config = dict(
    num_hidden_layers=15,
    hidden_size=256,
    num_attention_heads=2,
    num_key_value_heads=2,
    head_dim=128,
    intermediate_size=1024,
    vocab_size=8192,
    hidden_act='tanh_gelu',
    norm='layernorm',
    norm_place='pre',
    norm_eps=1e-05,
    positions='learned',
    qk_norm=False,
    attn_scale=0.0884,
    bias='all',
    tie_word_embeddings=True,
    parallel_block=False,
    init='uniform',
    init_std_qkv=0.0689,
    init_std_o=0.0,
    init_std_up=0.0689,
    init_std_down=0.0,
    optimizer='soap_variant',
    learning_rate=0.00531,
    beta1=0.95,
    beta2=0.99,
    weight_decay=0.032,
    lr_head=0.00844,
    max_grad_norm=1.0,
    warmup_steps=200,
    schedule='wsd',
    decay_fraction=0.918,
    decay_shape='linear',
    final_lr_fraction=0.0,
    batch_tokens=262144,
    max_seq_len=512,
    doc_mask=False,
    train_tokens=906800000,
    max_steps=3460,
    dataset='wikipedia_en',
)
Each number is 128 + 24 x the weight over its row's rms, rounded and kept within 0 to 255. Layers, rows and columns count from 0. Numbers have three digits each. The size before them is the row's rms in percent of the matrix's.

# q: layer 6 attention query, 256x256, rms 0.132, rows 0-46, columns 192-255
# k: layer 6 attention key, 256x256, rms 0.128, rows 0-45, columns 192-255
q0 095:121097170097108135112112137171110132087114136100086109120170126099143106111114109123135090161125139122180148129104117081155150088142045179188143159118129140145115148142139126121123162151121114
k0 099:155131104145101111135142116121107121125122121116149119157131108117118113145072112142078171139086135163147152137124132168082105149141117114128148128133093137140143127105144118093162154060134123
q1 097:105123146100110150093138124122122134165136137119099127140119135101122120120105103125175114110135120099083152146165154136134110156155127125154107108164124135146133108075160130106127114080105107
k1 100:117117142163096125114120094142127162123090100118085155125097147165103120151112098139103156106141138130137108151118151101143143083133136097130114130169127104140175130161128196150129131127138135
q2 106:157096154124090130143123139133127177114134157112157104125130122164112117156136103119163140089133160091148103132079151095136109114117131139105115117145139148176134144132115162125159115153091114
k2 103:119123127159133144142109127137134136155121168135133112152109172142116111152121172124086102108113162108129133155110167158098124125109112127083120078109143093132131144124153103112124139128120126
q3 100:124152098129117089138149168113130183116113140125123116111091102081123148123142118123100114125115124108114100098102108160090142109179145128160125129151130104103125129134149105174114134152137090
k3 103:124153132144122102138099155146146118154132155161157157126095089096114103158106126101178168146135110125120119145130133131178097144108139092092161111167095100127073133150119100106114121097104133
q4 090:169108160130119100128151137134137120097125113150154146130145142162084122154141135129123134128108138076130182115111144131135128123087126115144137124126080168134141148079104063087137124102123133
k4 095:134063121141142122114137129138098172155156152123145096085099116166148123148144133119125104135094100125126160116125124120108135096170153112124143158098088084156112126135116134122188145106084148
q5 100:135102118125154171149109157156107142137117154123156155132145111133145148145100132099135127102121104146109149121121112133124115091099115105123126127069091147114170113134125130132146111114095107
k5 101:168106121119128104164094115162143113081131167122152105119107127122122053099129146139119169091143134118095111091117138133139104079116171129102110140168130128128114110096141152135113129138072132
q6 104:157142095140165189177135132105107122156131120143175140107154130103130149172134158130107131119157064081126121142099145111155158157084109138144147144151129102113123068090157125212106115144141147
k6 110:101105121153118093141156163127116132155093102114153141132125125139154128130142150110104128147126152136117106165107131157117129133134135120156181126103131134115152111143125130159170140146110137
q7 100:105135162165098158115121132176128112116185144112102183129135127111110150093102156130081113138158105178130145175120138156150110097136139123119087090162159123132114126134124157113150144118147129
k7 101:138101126134119095153105141140157118141123177113066097115150115109141106158133098144143133139101162135118133106122116108111095120077113188130092143132136149151120089114124121082118110141184128
q8 093:127142132129130137151100101170112108094178167158132157125170083129142124151116138135133136073100159122122096136115133128132122159087113145122126125142100080087084137097107128122131130124120122
k8 098:084085151102110132126108179157125109115134100110124124129154105130132142130106115149086149136091142135135107096139123109111105158081122114067138139125115105081107153130125125115103103118147192
q9 104:105081109109128107127175125090083146109144145099121131159138119149134122119116121137155096112125152090156156131143146138093151102100140124165104118160100110166192138134150126121133109151122195
k9 114:104116150105144120166150106126100139098168185109122185174103116145097136112168157126107108114135151119102117136156087109119104115138120150138092144133054078112129128118159129185102128106145110
q10 094:195129131144145119101140156135099102129133159109129146118118141129112162106137076122124109076130156148157156115150207112122142131066106116149096143088136094125170060120139126135150144120123135
k10 100:123145115158119130137129160129157154141148116130136134129087064155101117107095128129126082117118132177101118145107142113138103183137099148151094114121124127120128070128104156121118128106114136
q11 096:110131174128120161115128131100115097156131148113119128139106073154120109150104114159120125127136129163134143138128106068130127133117116130140125115141123075116152160110149131111130139112130097
k11 101:107079112159110133167123123129111100129104133195142108116139093146136084132071111118143122157128113145123142148132137141122149148141158131142106179105137102145162139124135130132094135124176096
q12 105:144138146134170102121146116183168138083170110128125157126158175146123123134100162155148110103112129120086170167142120078109094134139151147167173131111179107096142127148146155143165169125121134
k12 102:111156150112167138150140129140142099149113125112132116123134123143100125133106131157081096169174135133133123112111114102140113169167131105146149120107132166173109127125137116100115154159150099
q13 098:120113058141095170133139136123122078144151080124117123128127129076121119148142162131059131149127160101111149122121134082111096144134132168181140147102115112131108143120110134172123139144116117
k13 099:169086117141109111116147168159102114136118124134114130106153113131186130127136112135130135143172129152130129118122103134156130166122119133152106108104134153193108129109141160149157173111172109
q14 103:103124075101122139096130123139102127152128118115121123130128129155105104122131137150148110130142131119102091131084147131065152132101116113113122132116150142141185106142153135160151090126141119
k14 107:149152122114106125140123091095139146148144149134111077127138083113139125170070130159136128141112145137144125101152128168161115116131109122160129135136079118112113117109133121150083127122093058
q15 095:129124094128185128107126095167161159176141121110111155128087113117152132130119148143167125164149112111137149137143075102116110110109124172119152073133078127126139140121121157143163114151165157
k15 100:136108134137079115147171115132099107151122111127162122138154145113178131163144109128086089106090130150126117174120125114162138110106118107112157146124144175108156106128139126110150142138133150
q16 096:074126164133118130127161164092175102149148145103096123119109157141148129166168118096159118143104152134125127066165117142111175120111132130089127153110101146104134197140117106168175124162144108
k16 100:140140164172112116139114117124123117142156099132093161160168097145100121140133176127136090165117134089120130114100148144132113157091157170107128122172142169141121160096098123131104106154129130
q17 099:125106160132122117131145106136165151147081083127144125131133124165133143145090135121125127108131127132111121089097136114121185134161127120134135103132186106167105141095153144128152109082170145
k17 100:148099087132121169132126103112108140140103173112089169108084130102133133109113127139133139136114164122142103134082104114150169128092126133123141108131140146135175156139158135151138122083188084
q18 099:153158122114132126119124115106115128079138172151153130123121118170096119151118112096158167135131129146116108079113142148157145120083139101146144128119119171140121169151147220091172177090112137
k18 102:089098143146133121191144128152148124106116139096126111143144157137131083121070129100099155139119189133105123111104078100153131110141114143183098094122114122122094115158105128104128171100162154
q19 094:101131170109119101164130109140144086160115143133112134131135114102128164146114124082105110148130107152123120162134108108178099151163147119142155115181109108112099139134139131115133144105122145
k19 095:173131148110107125116145153093084120136090157163134075138165118114106142137118133134173148125121088178147120132143100146132120094131161082140113166116134122161103186173127152123137137144107130
q20 098:110110103115165124115103112161125119110155113078151139111091127115129151152132123102059113129134147132152155108169137139144131119144190132145107075111127152123151097117104099161140149154166114
k20 102:123116095126178096139088132101177139128151132150157136102138147149148119140107153098111130113143107124110119181117140076156119119099140145124095135083161140110129152134122110135125138164141103
q21 100:117144112113172119081104129141157127143136165123102132138134170140134167128119117133148134132113168122106130109140127134098143088098161133156101149122106127125131115117072097164156104121107135
k21 101:128120117117110152130105107165111166110128088108120153137150134095121080157101121108089178121169128155130130098145144104152111082145062148148124177098151128130092142144069124129093152104127165
q22 101:079087106147082155129105155129153130128133127069116097123130149123059141140132121152131146184104136141135123131144113104158160115097130118173110137134147088144139111097116092113137150131161132
k22 103:100147106088155132136140118151135089158147165106066098116121134088157136108111190142153100071127179194127133118136162134108124131113137158138080115129169126148103150164105123131141151125086113
q23 092:176167103121121112153119136101128182112142059113125159099159117170148118133133154116119168112165104131097115111179086153154165142158120097128170167112165107119156121109160114135150132159105121
k23 097:162164100159164135123119171156162102088118124154131085150143156124081145131146081107132110159165153164128088156088091089129180122107120108122155098124140142149120102130115117166162114112132140
q24 097:152110117107121109144125106104112117139146143109128115127119168104149136148113124118132101146143100144129103133125125091142136106141143122144139117152104104085096148119134157161092142150095159
k24 099:096104126134100136142119127133119110156103139148123121115123115114135103096147131097101125141134096120112173125135100146181144092136142173118153072129147093116104099086110102120134132138148156
q25 098:114102144141148115146105119117132152146158138108115116144158136111141106100080092121094123149135099108113114071117153129126117131137149159171136178142102186126136112108104153129116125109055183
k25 097:109110134158141155132116182137151146145110126102130108128144115135136140120133152153131143112149106100113125150178140099156098108150150113149077124121157099107105107126132138109100121089143135
q26 097:151113141147124150179111150172139099112122094139121126124130119117147159141116119121140114120139089173104143090109125119171097119126110148125107126100202132132119127145100119147118095086179125
k26 101:113145142129115165123127122172144151137136106135110092128141148132121110114140113104171112120113118140208144135095101116104104139161131164115143124102134114132158151161102140100143124139095109
q27 105:122172125137117153137125113129122140115097141183107116128100120130104172136085169082170176122090152148128112137153141125174124129126130095170129148089134124129134086106113147181116122173119121
k27 105:141087118125106122112099142118131104125134102119117106100102109121093103115163109102130148130122112126113135173133093081142127160120177148159121154102102193140160122133100145151120166105094146
q28 090:124129071140110123163120140132122151128124111123164161099170168151155130158110149077145071133115117162118060132127149149132080178124151184122134161112134141147109139112103098124112109103109146
k28 096:164146139140125128082162163126179129121146150122179124128167171142154128100139130155136130153132104149143136128147149133161115134120162129135139154107087131147117116079146125130130133116091119
q29 100:147098125138148106119129139107147158116154171161079118144124155137117134147144174119070061142118104112108088144124107097139120105110137137099090142146119107164138048133109123084150146131135131
k29 103:125142083137096114137134128121149179160116108157163194150138123175131137162148086145133117101125167113147097147139119097175136136145122132121116112157160089108107096175112135110133127096120119
q30 096:127120105107140118125145103141122144145087137134137155142128100116163117111159123127140132148102123187157099124107174110118146111152164144153146157138116122104115143145186156091109177120105127
k30 097:117157139143153127121166115167114105110144106121111104121132165146121145105113076139115166144140151127134147113181135114147102108120153125135126139129120093147146113137130131137127145153150165
q31 099:147109159163103183169072112119155125126120139134104119119118145123111140140084116148135119129150141122132107144137101155106098079124095144172143131154128183097157104097093135121148136113132109
k31 098:148125157169101166166155136113141138068138145151158092136135138111095139135086121136124141078116110090092128136153130106127108102132107131134126133147157131088121148143121099112131110134142110
q32 105:162124170148121111134138115144087072075141143160094078138117121129138120138173119130110117109115095163142131108158127137122105177111181136138143157152177101131122135098117125150142134126121134
k32 102:118093094091146145126136127151131175114120148151115106134101108117155125115150137099074126112153106102116127138157124099128137123130181132183153095127129120106130118147102143140149126104175149
q33 096:109122146149094125126119121139127104094134120150166129135124136115126085123127116141100132123145082055109130153146110122127141134151157129128104131111134133087125134075109160120133144116125113
k33 105:142110110124124100120100120104096136140120121132114141108086118159115112129104159153146108098102131134137124158079115075144149188071156097111101080099141118131135125101096143134112129097145121
q34 100:140090135174121145125130132127160096103115138132122145135084163115137125127130102145183127113133147112129121099125130110133120110152144135119146147117119130129126155123106071107107142114140140
k34 102:154117149122122128114111146157169160080136127101165144145143094135110130160108162092098101128182097115145119118147135155119115151116141084150112089161128112138216118108115119132167135129132152
q35 095:169125104120132107169146139135137150096155095151115128135112151128138121077147147136129166125132110142140096127165144094136095074124106169117177149131142104208103125108137125136143088152097128
k35 103:116125083141132159119107123126108119150146097125134142149129157077113107134158123141163138133144110147113173114115135141137142118150155160112191091112125149158090122119105093170152109146120092
q36 108:082144171138172152153131134117144110138107120152164167110118164129130135128119159119155118161128090100126112188082106112130118099114135103122094112173080131154145118122139130180089127098106141
k36 099:100126160177142097144120110122064097153141114139143158068119151171133134125145119103128148110147183113113153153099096155103140126165116074118142171146135134109150128096129158127107074113141086
q37 094:167113149135134175126139147110139131111127097139112161122133118142103139122119105160108111129083123094094167105140134137189115141158124149155103161075138092149138087115137142134151144102106147
k37 092:163107125075130130106141144136118073117108093120135095105129111141143110110137088114140122096111119126127124144145102102119135118117139152126127127122131114182099096171134137127114102120199165
q38 104:120092111130137083104118186134145159157169136136175092133139097173164112178154112143133159130159130146122141117123167089113097096123140070127126173134114131172144123152090125100165130136112127
k38 100:149151112154130095110108088105134140115165172118087172147109153142108097121124126131114129128138139086092135131138095136149121156122125109155093170096122120129122134141155146152134109125121160
q39 098:105149092127120144118144138129118078162132080177112100102123143160102104149089141093138130109143080120116161151154125091154123122152126129112151105077114156131166164119162147116110134125102100
k39 106:087082109129166157133109133137121159125115127113129108093086146096160139122142054113137163126107118133117088139123066139156108170166161108153188146125126122190137116122127163163127091147113112
q40 099:115101144159131109092147157101147110132130117144092108131105107142149146106182153109131136131103128102119126117135156099118145114158119148115134137154099189128136151116108138126130135082089099
k40 102:122109121119108106085124105092122153108124119144113145145085067101096198170155130140125123131168169133124187133107117105111117119110113083116096123150124092142122154121108100139139110139139079
q41 100:120103084115111120121133122084137134150149139110146075145101130148134145127157132174119163122110137160152118107147117127177142118116114148131110106106109096119147113138151204090123136173105097
k41 100:149123112101132152091128096116133088122107134122172146124148131090142167137162131097119105113137191141091130080113154095111096134138130157122126079070114108120143118121173132115086141091127140
q42 091:135196161127155135139058114125094113099148157171119109171137137135134130126143115162137152135166155123121130108123121176089097106091134153132197074122139178143097131132125104118115124170121135
k42 103:102094105111127149109133161132088111133142186141150108170107163130135108119096141135128125181128132107104122139128102146144106080122128141119092093158137094116123107102132165163151108130093104
q43 121:112131105116110090127133147118135096103112136122128095162085130145142126123183114152139126135126175144110071145101123108110127137089124181123124132107089163126127102148081159115154113094087159
k43 125:123150142077171120107151085106115133108131154111113131160093143164171144130121161132084120137119091118118156125129131166116118093122148122137101138132136103106102163121118151138135112120150077
q44 099:084075152160151169133125121113172107119122114125139177144167081131092156146153130089149135149119080109099122182083163139095127163131137143127152166128143130117150133121129179086172129148102095
k44 099:173105144137153125126123134083081140139101100108096164112149116153136134151068153157148144119109106080155122115127132144097123134143159137112135153161121088155123139119096124173081176125123132
q45 097:086155125141119120160107147141168153143135093127168094138093143152119120136121117106177088101111108130173109142089125128097133115112144111110127099128165093118139127121102131124092137156108139
k45 100:148135126141138107166155167103130107164148140177149091120144116098174166162139106103133099115118095142166118109089164137130151161156149138147104141183105165113141140134129127106155115140141149
q46 093:141129115134141141138163148126100134148076094086088144134133131095137121139104154167112127111131117119104122140125131129168128121127104125134116117146112131104112149103109165116122140173153139